{
  "n_layer": 26,
  "d_model": 256,
  "n_head": 2,
  "n_kv_head": 2,
  "head_dim": 128,
  "d_mlp": 1280,
  "vocab_size": 1119,
  "activation": "squared_relu",
  "norm": "rmsnorm",
  "norm_place": "pre",
  "norm_eps": 1e-05,
  "positions": "rope",
  "rope_base": 17900.0,
  "rope_fraction": 0.5,
  "qk_norm": true,
  "attn_scale": 0.0925,
  "bias": "none",
  "tie_embeddings": false,
  "parallel_block": false,
  "extras": ["some layers without attention", "local attention windows", "shifted keys", "gated attention", "exclusive self-attention", "value embeddings", "hashed n-gram embeddings", "a smear gate", "an embedding shortcut", "learned residual scales", "capped logits"],
  "init": "normal",
  "init_std_qkv": 0.0511,
  "init_std_o": 0.00709,
  "init_std_up": 0.0511,
  "init_std_down": 0.00317,
  "optimizer": "muon_variant",
  "lr": 0.0112,
  "lr_mult_down": 0.7,
  "lr_head": 0.00703,
  "warmup_steps": 0,
  "schedule": "wsd",
  "decay_fraction": 0.579,
  "decay_shape": "linear",
  "final_lr_fraction": 0.02,
  "batch_tokens": [65536, 131072, 262144],
  "seq_len": 256,
  "doc_mask": true,
  "train_tokens": 650100000,
  "steps": 5206,
  "dataset": "wikipedia_en"
}
Each number is 128 + 24 x the weight over the matrix's rms, rounded and kept within 0 to 255. Layers, rows and columns count from 0. Numbers have three digits each.

# layer 11 MLP down, 256x1280, rms 0.0139, rows 109-217, columns 896-1023
142119124125136144113168126148149127154114115142141111098113142146136076129137139112134118109128133151144109154117121120093129109099115125088125100094086174106112131207111145123147157120101130154095117147119146114113094114105145140148092133143113126108148142144121107081124089148138099114099152102163145152110126137093102161156114152145089102153132102140053132162107102170096103139121
177112087132074105079123133169150100153143113109127158145107120150144128074147139132120165099153146104127153138158112116124151108166124067106103113140193124125127101155099117118127157094137130065126154122177099131186143112101092118154114113130153136081136117076134122100130134155108160054120123145178135123139106101151104106127139103121155134117134082086154108136130134119127215168136
110107136124153143149156114128147126113095122132096075101147103120153146123165167136120136109091147091122112161120122156136118159159203146159144131104123103117106091139168122090131098137093110094142135100141129091114121116145102116128108149152129095073107109111134176135130109168122143120143100093088118135150099091135165100172117115121141113107136135117111131118131086167148170150152
158121167172121141106152127170112108147118128117163137111132111132115110167119157111127076120131128162162095125113155132134135148164158142128119130139154118154120155121126109134126125116106130133144147127123126150149104118126105122121142130145134142087127140169121146148094135119102114098155053147105126124125147166170134103146134153143122198122161139092127157156099168132163102093140
127139117134126125106138132124161104106089125157106129153105146135129125132119129134134175092132117101112161133124127183110121138109141123100146094122093135076095176127139122086135143125134126127130123125119114109160171131131148134142145155100133096116148143142107120118141146084139105148128155144122079136131109148169109133101079111116128146165097126160139140185126142081109089154129
149140113147115115104138140152140116133150145097186142116169122091111142113121115184109142101144132124144143120144099105143124166152121144143118132111157114132154082132164136131135147146165149130144197109103132161147123115124138135138105140138130115128145144107132167103108101115088147119149131140132117164102159131147143133157151134108077160104157091128148094124124123133169124078184
116086125122078137163165149134140115146135137118155137128137110156123151189178117125104136139178136121100161122151140062140154108132135131101146134050110128164115158121133147150129143094102143139158145150155179102116116107086103096094089103113154176120119135137120133157117152127143149184109124117093091142085109074119137119143145130183141095158096090159149147129151123100145090095178
138104144133136140136133131147160100108110153111113114182093148122123133155116142156168108096142150130137122150112159136141092119133136126135096144130174163120144140143114135112090177134120172172130106122094102139144157096133144157114126097130149134120150133135106127092171116188132123140115146090122157123151149170159120105131164054149171140080112144127107091116108130074155092155149
108157117119125085149138112125095135143098120137114139130106130109181086129090147109098118101132125106115091139159121120118131149178110106112113125096075187082119139136123138133160137086143131133100107138133161112164152136136094141118129116119067090108101145099152126098087127150096142096136150119137143110099202110133131110105155143140086107091100142146111141136113124101165127155105
187104140122144181095127140083133121155103154174124157101136136141140091115129138121115110154105102113087158148122159167076110093145139118140129116126115140139116105109152166148155089079098119157138169102134085117138134126123161173133129121103109083143127117130098119120118147120112136166140139131152149134130113128139104153094060120132163104097115131103109153122126114089161100159118
176103098103122125127121145131095118130149109102140079097146114158153122102172135114147093092108140076135131165172134153145132129111116105159115162146135107123135126141134142140140124088097140153099133120150117125120103086116157167133124129094179122128132175170140088179183149099131166114138117151124135150125132072115157137133137109112081099151126155133086103135147120123127123121192
158092142171157146126110099169098151110126111118105151170111125114145115118123114099127121160118116132121134121146102137122107120122149174133080139145153124117157067188144133128122121124138083132177182103119161134117086115126129157115174156143094146113184111112106143134127085144126161098126120137155155140124095112126128089159111145158109162164105078135118192162117118143098113125071
128151180100150171154054097149105148102138144153120125090115143142121096143074129143130143150141103144091098125101149116189144135134084147113114088128118115169079094139095087142138164093119118104106129136123103129152133139162091172144112176122067113158157152147102085155125127150134114107157125088167107109136105145118141110082145142128116123136116089114174129163132095144124123114135
151099172158116162145141147113122149115097108070146180119107110116114111134127129163117142120126121153121114180139109174124110106108131098115112130136120121168116153171083111121143130165124121138147109119139130098137116138143104146125103175120162152166138132096113134098123118149087155159137122127113128154141110131105144084112109107129139129134133141147085169116114135122104121151075
124109119136133108109115133178130123090145137113123122114109146091124097127115100173142184164134092136103097148125168138148153083153123114136140089126131120119140128110122110151136133100065097132096150101109135118127144133117118085131139164128135143146152121075145104098123112103151096106150123118136159106091143151114175095093102125140162105147154126055105115121099139084122108098143
141140158133088089172167139189106105112103117199116123134149117136153134122109118116141089116132116167115155154123147128123121120159160084130127107137153135143117140093127105114118152128117115134134167125123141114149081120129152103137157154169130097133119141109119124131128119139148131134107088133141139112110173100116109127081152151150138151102101091162138105100143120127138163134121
153125139175148145086137147102154131122102140105115124099146130123079127105137110135158121086133123095150078174103100128130111098104118156115161105156127132092158126121111111132152136092132140124090115121147126117122116116148148130116111119141149163131175119138097150114180169150131098101123133103164118156117140123097138131117186143136091172126190138124154117114138129106103133116097
131165159119114159151115111152092132115098142143159119143165131150106131141158097134146140106138121144116097133109088103139134150133131143078137132096081139089148106115133132151112119143080085116118154103082138128123111118117126130140138141148133144119157149128109088086120121112094135139132129143128123130096106081097098154130189167157132166124139128153097134122158115144154118139123
122135131141143106133121148111175164129157151121134137131115155052124136144102054123078174141111192134103122097128159140145102155162104128112135108143146128161095148088125125150121076115135155135104159123104139093122099128120137127124102164103103081100158130127092124168143120120115152111133084131141121163144103108152129091130122133073103123122139138122097151161139132091121102116132
119134128092096153120114111116108117142135073135132122119160141101127142167112130131134118108143124153137127117100173124133138101112133143146150126107105075139107129137135142119177170094130137112106128164122153154126153164110150124116136153097124106116126156126160147138117132112123134100164111094093110153122089140083152084150150157182117125105200090118138122125133134137103101096104
081137136125085138118103120078169173128127145129058141096134142123138097133173133116134120090098131131132099123112146139152110172092131109116112117107154151102131141080149152117149137102129104127122142160128112120070127106141097162113112118141075154102113164132103135123135127140149110080131114122142133131110173137122095115155107136123110160144129128114135131099126118167135112150148
065146102130152130116110130135142196179149105110103120135126161189122155084139122127152124083123153112154090124137112110094093139131126160165114123155167115137130101145166103103159125121116132132176142164093130130186147135132080148114104125127098101144132093150144082119151081109115125130134118082123142148092118101117150089146143159129123117108145164180158134083130105093144147104135
110145168123110146134087119115092136168142135100101107136124094138112084154172109134108113152133094093164165140174071122152111147150116110136120154135141155130100123136125105107094138116187096099131093128135177122149112125149119161165109100182151159178107148143153128113134088124121093176113146143115078114113173122094108127132155136123125134130126166135137088135136157129111091143076
108102135133152131145134097140120127144123145131138087133144170133128162106082144123118079126126119118130124100119140132121118171116114145135084133118098125077158115125178104085107104175113128128147106132128135137140132101153137135112151136124107092124130140172186106128129116103173144091111099140168148159095089124131110136154147112123063152142124126095155129121140131118116180107118
166115122128114115076111119138135176108121158157202117139119149147141124117190157138092085145122112143159179134141134151127095147107133144134100166144136149147168083129141119140109143162106146135127139105135133103128124141163125147156134108148158108101109092162129147162141162123101102124119137093132123164120121175159162179157114102136131123131116107120139107107155105147137110089146
162132139171153163153140128126127117147114138140098149124097145070141133123163137154063119118139109095112156149126115137125134139171104136146130130145086118157121090127109128143154086122114108158084112091125119123119139145108099138146160138145132162112118152106142102124124120104133123150124125163149130130154145111120096135135145131102133137092162143143140123097139101124148162131128
147156100114123147121098119120141117126142121118104106123114096135139132159123134111113112101128106117110127164124138143128150122169165108090102104071112091109137115152148144108168170158142107129128096104132096108156157110145110089132148150082114098150106111110125122101143082132133112123156103075091094122127107137106114133131157144141128142156139142130122146101111110122150146129131
143156141124112173140162076164132137103141138124183128159131108116120115111091166123082131151094107120148100124160106078133123102202111114137112081152151130137121108129138138138128180163194133102162140115126097124133140083124126170106150122106124129155147119098119153090111119106147111148166119153069133097143138115144156076116139089134078081147113096142118139111096157147128085167133
115120096103119104103093159097137134105136113067151122118167111130112127136199147131129158088158124124110112151131131128133127109138126156165068149128141133146167147182134121100122169116135124145168116128126130140122151141169070131138149153138149129153117140098112139121110140147099117144084132157172115170127158118154113103179098112136101151142120154108107157120116102101124095123133
086105110174104124090105140153139095149111150142152131135159150129123105124137117117130112131177132128120134159090146119136128140113106087076120138131141137144125115141115094183088099148098124144120137133107174090164104094083120124130150089107123112090136077119112076148134113122085114118165174123109110103104143172152091092116127124120137153130123143143145108181148146169128100112144
137105163166149102129097125091154126152091133099173155091113118119119142117117115124148147104164109101137056107157152086074172109124140122120108152087123124110115078109206127157143137160113167134135142155098161104116111123116135102130120182202139130115110149155101166137106119136124159104138138128121170197148154127093118137102105118180132150102118146105151092110092115120143106141126
140146183153131096143134120129080112115106131112141136141136123147100100110115121151163171163108082113143092114160081127144175128126148118140163167145136136141128101124154100131136097052178076127120120116135121137107127098103165128115128142124147079100089167112106162139113139118131123152113144141135133120120134103088127110147081109123135092093094139130128112132127102069110097138104
155044128122112138070138134100085124155132138205118137154150119115136102119158099115118112107143115126127126146174116124116130096108100127144135153165118107152073118119153124150140088142127134163165094148108165095111113106127152161147125133083131142099115136133083124137135116144139135104119128150121132169135128097159124103181137155144125106160164112101167142136107129107131133095136
127155136138138124186129148111146128161148119088075143123110113132147104151173127138129148120076113148112183124098131098137110134102174097146157125139146094102114128080103166119119101146133136146112120173116131153111151147118134124133125146131124132127150111159162144159098155102140184124138120145097117078142120146138157125136124152078126171130091149122124129154145129132108104138115
148111139161135141141092122139145139154102110103139129148120093107143159130129155107128094135111167103120057085091162106140101101140094145142156087148177076117118133110127113105130105079148131149106111164130123099097120146144077146089169077108104131111110111119105165090139131149091101116128084139144155118149081142112132139141113159164144152083120118150134115155124146136161082066116
142119100125179184157072128094120113146122131085090104155150152141136169098158113122155140160153134137156164149094106096141165112117124131128136114124149140097109092071095107089103119103110137180132158089113118125151155117089156139150114092134134151076177147159083135147172177150111155115128130152159142127149123165138071128120155124162124136124078127100129115092139137154122134133132
153169143151123119124128143112136164119136169081114156134130137079152072107133154129085137104128182159089152148154110099145110148135088106129158086100136143131160110140147128118123140117133133187166111122110122138102141120135121112146168116157091107140151088092175061124113134139142138129100139105138107154166113138114116162108104109152097116146115099126102118113146112084096145152117
130156142120136155140113135139135113080134118119161173157161150140119163103119132115118146136137105113131121132135113150164111096130159122145116095129128112089148131145144109144098124128140125126135139123129169137148083161139161124142130102106113168054170121144110144133127165099102144090097130087177109111159141176154111149154140101135103143140144100096170093129089126125132132153138
114155161132120141090136103119139107144123147153120123149117133112135154162123129123137122138128175113096146090084099126122134129141078111115158135132176121112119145142137133143145109152157105145131160115093143134115149135105141170115095143140118153149094119104150127091148099123125127145150124122156133120102104140128118134113176109122127134122090067082070114143089140127109121119072
122146111142144142098126114166112147149062117125132152121110085142122128104163119138101106106161097117132098149113093105129080095146115144150151103115079128110133134149120110086141156138135135098126132163152090098150102157126139157126133128111137135124111089073107150117116155133123069144085148148101137111127145107117113107149145112122139146102090086119176132135130090164071165170153
124147095150139161120120098148152165127124106134110128143122070133085105121130144077155144127119101135092136097152112167165137124135131144110109111120153120104127131122139069143162136117113136088140148169116145170149109140094092138157098137101120118130145130088112116106149121118124118119080112093161134100108099150091150131126113139127114142163168137137134103092190156109112086171159
160136154152108122162109118170111097108125115104119131120115163144124149067110102090134086130109108169119118121114125147129168119172088149107130099159129127090072148126107172117091139149125113106139115120098099136128119173131122141088117123118107120166143124150109110137115125174105158125116146117148085132138095138092154125093137119108138138134109109135118120101148162094165117151112
096128106116103143120165145144140142126107127156111126165110139127170097111130119117102134146106147183110160164133125160091114107155132133124081109106128128090159122157126098130163096139129075100154123121142141141106104082127139120154156120116106091126129154136151133124122096159075102090096142190114125145114136126138123074124121181124117120167102141177140162143168138132115154138137
139204157145100127112087146076135103112119117108135101128113119124143137114106090146142114141194139116130115126115131125105127099099158127101129144125120097122110095131145103105135145095169100144114126122140112129141149133115133101127125140094124115146130158145119147119140100140107123146102117059122116113121122180112120145144139171107170158167174096145120103131128087064142148053194
148114103133127149097096089122117110084125105094117132142164165106143093121121095092141100115123147110176072172136112116118077138099144103129107144159135163137105119118137155122117142111133142130120159099176129120176159122119137144118132141149154124122098134092105116118094171106062121154114090155095115103114106140119124139104104112149181130137130088147102141128114139086129115124147
154151107109159143125132189116145125152079120149120133126131100159164127164086127109119092110093146133112128105121137167138113105161121118128146135161169144161119137132141128142128067107122117121145199146180134118068117110130076165125110138124113100129142090164161155105154123157136142108093082073092084148132127125163155096151164100165140143157153124115094131117077089151076074122107
124097141109106084131114130128103123094096100111130123141113125151111143111168115147131124131128118082126117154137129110142098156140093103129114088116179133086148161099109135124131134109109120094106137083093141139158082104105120125147138096123112121096194097138102167125132114125161150114125115126146105130105132056172148156126138134156129129079135117112089140162120107119140138128106
138103119139109113135141167137123147108140135126114102165143116121146127123090135147104143130118157143158132111176126129136144113093159129121177135140133098146141132092099083122123136112141174115119137136149123135095130164095133138173182110148135142129148127126166117128142134120175133143117127122148151173180175104103120113126170100123086127134105143128153132110136122099141110084133
132120111112118129124135168106124159128111108135177140108126132160150123155150096119103145123130169124157130138139113083106138141132116151123073176123111148085123126135132101143118105121162087144114132173149130135101137120115084123124117156144120157104138153130147143137111162195152098162132162089120130124131158137131121185121121122136111108187103113120171101118152113146121129111137
131151104105131172183136161137125113082133108117136141115138144151126107128114120129099127182136072137103131143132092137136143139181117139129132087134101129138122166128153153134201119142107101126127124140127161100111167127126110119132132135137100153141124150124137112152135097115087089141112155167153137159142169138137137104188136117116178079135180149144103056155104140105137119110124
140067105104190114087105181153132117114137128131181127131134156140097129127130133154137131116126098116080128109147154113107136129164135145120133150087115073096143092122112127160146130112112097145113165154129085124120138119094157146066082128120139101150124124119132125105110111122121107127131113115103122109136129144137161122168083104163109112117088110083100182102187148105134123186126
088134164101168145148151142125156105200153130136123153139152146200100154128121190115140167102150138155150115158109140123127137088117113116100104107139114147121068126115136140150126135118136090121123145154133134131106134069150138147157136110094092137129128160163107141133137125151139121189157145107134139117152098124133109104148117103130123135156142100119172115098149147115109159159128
119127142146100184148114115138105055147145112107167086133108161117152110092158102161121104167155156099132179107124136063135147091081118094107175120118075119138132134136117122132173067187141160121123102149101110128111142153157140157110118096167123130135143137122150123146179175073114154092134090146145123122118078102109108145146182145112106143126132155135137141113154066130163136100146
127129108118165112102152156127166110148124143132130111127121120143143126143084111155116148133165111134141160109166135133107144120149112148178104141129124137079125108116152168155143110145118118108158105116140099110101122134139142161121071150103142099164129141099119114131125126110089121142121090151143118128155140085148097143189103136134135094160122078126146120153099123131157165156173
165141166197186124136136107136124128092111143126161115111149149139098114127135112121177125117154118136078169163148111149146116138138172139117127149159121090137145117180156124095136103085129111165138121127108130115177114134131139158160144163117097113157138088158097116123144123128106100070137100135137161146122061109179144148104071153131139134133130151117124139115135152125094137121091
165111105162125111149146145106159128147129147136117149115123154127127124107159123086148085132132143194137110122113119131141121133123154107117063149103094086110139149138117146148125112126114136138149098126116171130131146132169133126079141147152123151102122109140114132103109168153107151127125122130091102155096129161134120124085110129140090102118133108107093106113140186170140142151178
185144117078136102118146096132062164071135100176118128117130130102127122150144136125122144123184125127131110108115141115129109154082140149179111123105145158110137159108154134120130136186169137074107139193107120100132111140134090178102133110134115141162127139124107081113119144122109102091151149106138129113121123105121164084115147086180132153177143122172108110086101094155132099174101
105116095118123126144162122131147145096100120122102120086133118126089127151154138100137158115173113106126142090107154122136124142103164151108097111091105149137123116118152130136145142144144130104100129126142169152119109111124116090131112097099140104143132150140141129161140086112098105107106129088150162136114155140077123145138105109131082103157062126136095146128118134112108152106081
116097103137158124090117150109146148127112145186101114101147133107150134140168103167114160131069109127127112186120111109109092132126126128178161146119110128098145130099129113148129158145144115092110055141148122143157100152157116140097136114098167166097080129154115119139115078126115109128085143098132083116097167113137116148110101107198131105083117123172154123147080152178147209137117
123117130147106102111144154175154142107125118079128111120088120146161116153121138103088161113115146122165098145115143093136155127144127110188110155144135088151144096114112127146133141124136099111119160121121103129167183126144139099122135087163163139116130079094161077130118127130106138141105100151121155103119143151099147138113130136128153137155096153122087083124148192140141122168171
122136105129109111088154101087145158151102120148114128147141148133114141162090145140118113159165160146120141140152141076124136104132148087125155164119132121165118103148107140074160134129138111137194100115160122124104117122138158137129146115147082136136120109084125152139132129111121099128145108085136154151148118099121121094136118139091128115116080120104100124131130152159152127091077
116157100123102146116150122108161130107141147132104105116121147131131104156111156137116186102143120160129081162143152139140093124117131127138121119126117088150094128101174091123151139090105115139103145149155154091122145139132176147130163117104117123100154182152128108116111173129131132171109122123117103144134100141086092068121104154158102098180131157153152121129128119134146087105123
113161123156113125138089128077105149117124130134088113127122097130129160076134135095112147151108140103136128144109147140114123134114119117108092123139111113180123158162135080140114138057098100148153133106126117159171107131148144154153108145160128126105121140140108101135137136096106094105125102123124144116152120136155143130092139105132153144136115077107102106128075143139154116124109
135130204112110132152131142103168145107086111102153123105124123131165127122122091078118145106129115156114123133158120170109114126177131131112129109119142084089127134114161147133115146155154134101102103113128195123116159132125134111112155123129111129133114117139153117113143095144136104107147135111105114127152112123118087135137132119115147134146147100119101139151166083115063166136094
133119149157120115122133131121115104104149102127141122128093165120142154135173158126090147094080113097150132139147076142128163110124127118090157119092104130130121107089135107123170139190116124142146124135119144111091099176099115101131119134127182110136156112128097122124110118104117176134128127096115149126114056155135149083193149102117154131132139130122138144126122108129137135166121
144206110153114133129127110126097137142146142147150139129158138093127114170127111103167148098108115130081131093148137149125157101144138119149086126083155163119134126100118124133151156131139135128111159090074113137129169148169101117119123096118058141108111139143094131134132103162137116137128102129127077161120115124162150114124147121117160114129123118125094117072135153138128154140161
151124127091120156081127170140131107139154147149162140163139122102171118145128099138125120103108077100158102101134131095117153119134120122152143116152141114159134134096144175154128119137148096142088089150124177149118139128121130129150147129127141156112130166133087100160145157165154125163124167130146130133133136131157108128098120148117157126157139088118138113119101120117138138107119
105089135140168115134127115128119154129088150060119108112154145127091156140124132096128120117102131134128111116161146136167125136117101103124136146111128129116092160115150117127106161139158119143147082136105085109108140100131132125102119124139133118135103136105083155116123115115115121133124114143137149164143201104120111106145122123156118102191162077126184131103139130153172128149112
143143105135106145152083123179124106095135113113109108094128129143140148088103119152114123135149124150106099115122069125104119150115136072133121137074137168098105132094153153121131122178114096171156119113158108113104132104086082135092123120156106122121147094115102124141091123117134171128138128122147141125130127065135109099111113125109149120098165180107121166082112140112109134113126
115111097149129153121194159128102152137111133111146099116130131144114125122195145114157156089144163108130141112111108150106145122133129161146139122087174114145098110083083084152098163110117145161125121105134110125155093174157119144136124105111142109089125095152114078128115092084097093150141143110117149092115158119130096190077114127106111107097138134098137137138103159105146125132131
075082154102109147136130130131107162102119112120119094130125122105142138104137139149159098116163115151138135143126144169107174114132172104093120139147101108124073121126115120148136125133081135136095098113121127134145105164134098144120101161103153107131082147143090108118138109108103161132146123091117144145121139134125116115107153097105153095115143106134164136129189134129144126157136
065099127093118121141146114132143161114077107124125108123143131126114097140082148123092136078125120102152119151108107123139116083165149113116098159122147146149138168134094126114121121069206145134142135093115147126135110135126122073108124137076101100149130147134126125093136126131099091102146117110140133136128124114155136116106085147139082123131133146150122106125139139165082145131076
109139118171108141101145194094091124139117122137152157172109111068195101091111135089112101132054132107141084105086111179126101138154131124111123167130134142153134098171149172156157163149103102115121111122154122122146156129100126169121100149174156107103115115103126120165139167111134144168167081156121164140123131116126177150092121170153147085102131137129130100097123150139116100093134
129144128158134130129140124151142108171122106138109160136119106157126155108121156102111111149146097147135099117143138130109087137108092135159156150125150148141107121155129130134116126157147165143115128142132061114146191117167121082104116133143125156086119130108137151139112181120109124146120116159127115105126130184108171144127138139112131180094138124136123087116137161166156093132132
121118111098085096161100128155130107140105089160136105130119141132171110136141113147116132141165135167072112163141167138111094127131122170137115121100113116134138090138175134139141156176162154139113147125116133099149134114087145099093166152122115127135122135127127114108123096157127147143137152165123103137127119129092125180127156116117121108091159142054154110100128134180106097160106
093081121112117113105134163131136117160140109130128115165105113081126102146095109122112102077160102123105109105111130155153103129131062146118069121085175096096178109145160145094139125158153122100119123139166136101142133088138117132122112146175136164130144128144136143118130178136149187140135107135178160120134139107133101093154132108124091088129142175105126151138142174103155145121159
160140119123121155083131156128121106163144096144153127079153152159137152133145166133141113154162091143129117156123155134167156156115175173111100177107148154093140135132119142137138100134084157108106154112127110137129122166124130139134141156143136172096199113153141131152104095078164131152151143149130112159137116112177088138129119111183116115169117121129139127086124134125131098141091
101135127077147083134141161094076129137132197136097134108144157108148100130127157131145099106128174101114129158111141142149153147125144114176161113114126132099133182110117156123107102129188126203091122148151122096153118114153123082148168155121170136105116114106111133121154142155124129145116131101110117126158178123128130176184096134154129116137154160111150112112110085120113112142124
120115144134166109099115129144154145133120141189111142151163144079138147124116118113120141067146080149119103127114137109087104123141096099099157140104081134141108141179129116124125125151133137123159157165079119161132119144118124135093082166134137131105127116091155124111137124140126125179128103108111178129146096139153124121142154108163123100115190102097074153078116092122099159161090
092074117122099104083109123160135127156117104115167101126134104130109116180115133119172133171142120141145125143108096093148127126159135172093115118178140103118116122132123177144117092065142108119132150136153089171073153127129136146151095143129131133090129116129136156118139114130137138152100099126103114130160147109124053159108131142141157057117155118134114168137150127122137156152129
145090140122125114133158139126105131116122137143094146108161094161092127100115099067072190125186113139102143063135163155092162143136102138088105165120105161090153073116127140140123166088156126164131138134153155079162120103143149126100109128116134130062165140095099148141133162096143134152171136135133111084126186098115075081174159104125119140141185096156113143131124121103134129110160
176122116102121102143171128133127101101151131106131093117105131136156098105140106100121172133123104146103089162125115103160113134135134082119132109166107154107171151166161133107157153065090129125151119164127160109139095124133127159097089166095162093120130107130038183100131113089128093161163109116130103130128145154155124102142146123159125108088146108142127124139143143138113147118131
092168119170115115146129134126134123118090103135119149105173135165133119099073122116146091088126147103130126099121152123162155122129115125107167097125178127122144065124164115124082093114123174122137119113148117145129144115120138099129144171171156151154100091124111130130109114124157100136187115154165135119110060132120114162124146162069132138113102105121160138099096137128150167131116
143128104125143124146161117140100110101124103086125124123086157138110122127132121088092146136165106160165126075128142095127119108119126115131108119110108103112123145145145145106141068209076104134120119136128096115144114135140138127109131163120163138138153126121128117141115114145160101132102144145151096132085104120121104116148094102112126151168152113119161151082150175132110141119173
130119141147140128121093165148103108111138104129138134125135174143133141096199111126129128108133148117145106127143133133117131143114127103109109154135111156110128086084167096140186115125199143140174085120154127114117138135171139105133133128110141124156103123132152129119128122130123184106113168111105125110108121157130152117115149131152083138110118125155183125109109124145154080124146
134133077123124146154139093129120110106144151103155114108104134123124099152092123147108142120120129121153159119087138121096114133129156140121170136149098068098135186130125109107113151130106119129098095139101139134118169138154169130117150104089104141082159093145147119092114121107097109131140129129126109109099126101139096127126108106182170159147125124181117124114153136170134118124157
138097117108179168143109128099142144106118155122101159112144152110137106121128127180117131131134120105141098135112118129171089157095110093138131127129096106116155146120113119097099117055089126132131110123164108133137108135151127113094134147111080117105136095148173132103100096113112122124140169096160103096140116106168146121110131185098112131110105133124130139143164099133107117092159
146108097132142123154099108132144147131122092153125149110171061150159093162162120131115129178121156116145118107088124161135145072147121101092100155079094128095158125129120152134160152133136136115132138149086132112115125107141129130113112126098147122119148144139150147135134141104129126188118108146183157093124107130108104118122163117134118144119112132114119113111122135138161137130132
143108138126111143127128139131168122113154102133137129126104153128117141134108076120175138142134152145166144120114108135093138109145120147138172168138135135151125134168135123093124151103125110143102147137123065124107126099106108125176136102159107145069117133098082088178154139139143135130118107123141079161137164095165108119125133143136151098127105104144130122126138155146131144134121
100118108151098106086174134169113147066127141151125133115165118117096156153108119158171143166092144131133128128116119146140172148181132100131108167133092123152094126156120164121119128090109110108107099140128132131152176121100161121110138117174155079077144107147131086118148110087129075126138133166136135122132120151158119116152176113106140129095181120099113124129107120103146158101189
155124089125137141166145128121104121131080126170129136154153108121148142156164094127133098178130126152106141140164121127119131110155149128093130143111139121143106133087135146126158114076153147157113117146134150108142142136137162110154148089102166144126122139133172142159099098114130107099150138139098098095149146160104160148083137120101110120125072170144146121149147136120128188085140
151148124085107109143100160158087131136143112170105099129103124125087136088138127073155142109135162100129115161058155160132174158150117134120150140094112098129124114100091121163079154125099146145144149159144148116145154141151141107144136144095113135093116124076177149115124101129120139159166127093146129158129124150137145094112135112112100137145115139134135138160128116108143117152100
090109103134147110168156135129164122113150123111105145142115122114151109082133118101139102075111137168150133108126126150132166132135163163099079119119106113131136118141160138137135082098161120112091112136121106147111145125140150115141138082121098084137131135142131146127117168115116057146147146128102132134089131124099150115146108115100136142127112174094148143155116123101154131115158
145135143142123111101135116079108134122115091095096087132159103123114123143131115106124130144133096142088131142155113128129113118109122107147107117096140110079143177081162139111118138125148076140127073092124113092168116114157108130154107143111120137089129096115135146116130106143106163132130102148145118119121127041139117140133125078181152120140100139131129113149151095135127103141143
123141151085130091129145100180143115134112127101100096130133133089139142100163098063172104100077100128138113125131134140148153144103088175146121108158151171155137145108154112134149124161150119150128136112169124111107113112099136108135129140196093163157187120120131074090130108119139121168126153121158143082106120128125091126070099120111159115105103101152106148136113134125112118131160
124120117115189111104106110124078131117116101095099135145130114113138108124098085167163129175133087141161142113137081097091166102133121086099152150147119123147094165096154139136134140117112094102136084120121156142144086138136065128124134148140130105164174135110154088116120108136154190146112142150134120127093084077117136148121166117126099124148130106133119153130090103108120141107081
138100124137169108152155106134161117062139136097102145126131132105096141116150131167161102124145134145172145151149125146134139125123133158123106122122095121123144112178121124136117106167080125169165137143137138118156152167144149153108112146094106147141114115125156170122159142105136124129128108093143091126096121166146066159137144078107101130085121143126112107126096133126106087149122
122141109089089141152148149142120139149135148120092130147147094126140134127139155147108083089180140127110159177148144126144137136113092140106145127130111164121092149119132123142143112128129069116131151119110140121153127081119145124112140163119141136109133140099122141119115120155122126125152128134094115107095139133125184146153155147157141134128166108116125119111170127149134098147181
097129103093151107121152125127115110146126110110159114120108100100151079146113109114113156132111142157102126150138127135117165170131101132120158080049142112114096112144151105135146126110124099137168135136158106115127155106108121136132123149091135111105139112087134078120091145109102124158138121106129138121127140159106078134175099140128084084117161090119143076145143085137092119123159
101119123092123135133125151086120129135131123127167135164134086117115149122129125137161100124128113102141136124124097135110125124113110127129088122108134156153094167128113099096106130062098139111127140159112129112113142097139149139116115159071115090124157158123127065130147155133131142127115133128131102160127152101098175156165114119126125146112116070122132083123134112161074147126148
113120160117137126159117124120126120131172119145105113159137108168142151121117105113089102139126135109079121135141122131104129089137135150152117111097129115119137146136140052152134162135079116127129153117079093116124101113146129156112145124138152131138138108120113110153134146153096160118165133125130133141148130078126150208120133104173130127142116121111104101076125130118072163111151
145144147121101161111160108140132115129138133123107175139148147147135131091125132135135154154101124113171100134120162114147141155117165144131085143125113103146148125093136129119113094147110121131148115102148134142137096119106168127100116135134106151104118131141104130152146104087145122120152135136119118140132114113098121147097104108178113147119135117134119134143114121125096101107115
060147169138132108158170131139117135152138129102096150173118084101137125093148140135114140123130160129142128102089094088116105134142124149118134119137137120100191120139099127120114147140133144192159166154111138113176121143128140140077136154165132122123165162116172146121132188104108129126105151098173121136132131131136115141146160137155128135153146192117106139123131151141140116146119
171143145153149141133119143131099122141092111142153164100158132140096147150132080131119126120126165129124080096143166154141150121182108095155100165151109139126144118092125120110126110134121142137096135146185113126114161159116105129167126089117103094131148137127117100148153149143139112126167156141121158135149124119115137133131073124105129094147160090166111092097110108174113137146145
135118123132108078185162107111184126167130129084142133136117156142130109116121143080143141139135157166100180113156131158129082099108163154153108136124103165118072085134143178161154103169143092149097104178075130124104156122152088154114119149134137114149149138149115125109156111117109115158084147090140136113143149187159089127123159178106105133096115131127144105135152083144164108175104
151124089140140155102140106163160143128190118127130126164126117107150130122121180134138121111151174080150144090117159145134117134103132086141131126154156153151096131160059109121171114143137114132132125160104131108113198123178097121116088146154098114091103152142138137149129107116154114135112130134084120094121105144126129153125148106124158157129151127138146080167148127188129129114114
101109108099141127083139104127117144152108098105120121133124140121117164140151092100146122133154141119131124127164161190088107108155113095112136111126117151114100123121133100145124144116156109145104087084151102109093133125146118138100096129117101146142100112153126124147093141132135168132098085137154130130102125093102145149164128111109145133142116097115155159165088125124081121160149
126146104089136122150105127127126156112130129131107120123088146171107071148157119107129145141143163092115131115105105143139138149136100109104135106115171125154131116136111122093150132145126088143128094099100102105118137086116145134113095111118147102097133136101127134137096154113136096126183151153118083141130101090140136160126129118136137089081105145142147142146151139109147130128119
161132118141146099115121087144138128090144149119149141119091147132155112152137143098137185126170126110112143158130113105115159121142139113127150144137122128144139147136131115139131115173104099184106130099110064157111124155123119132087161137113099169123101149143122132139162124087153113082120095135138154112145136120097144104090129147161156151152122165134150126083127158138118106149126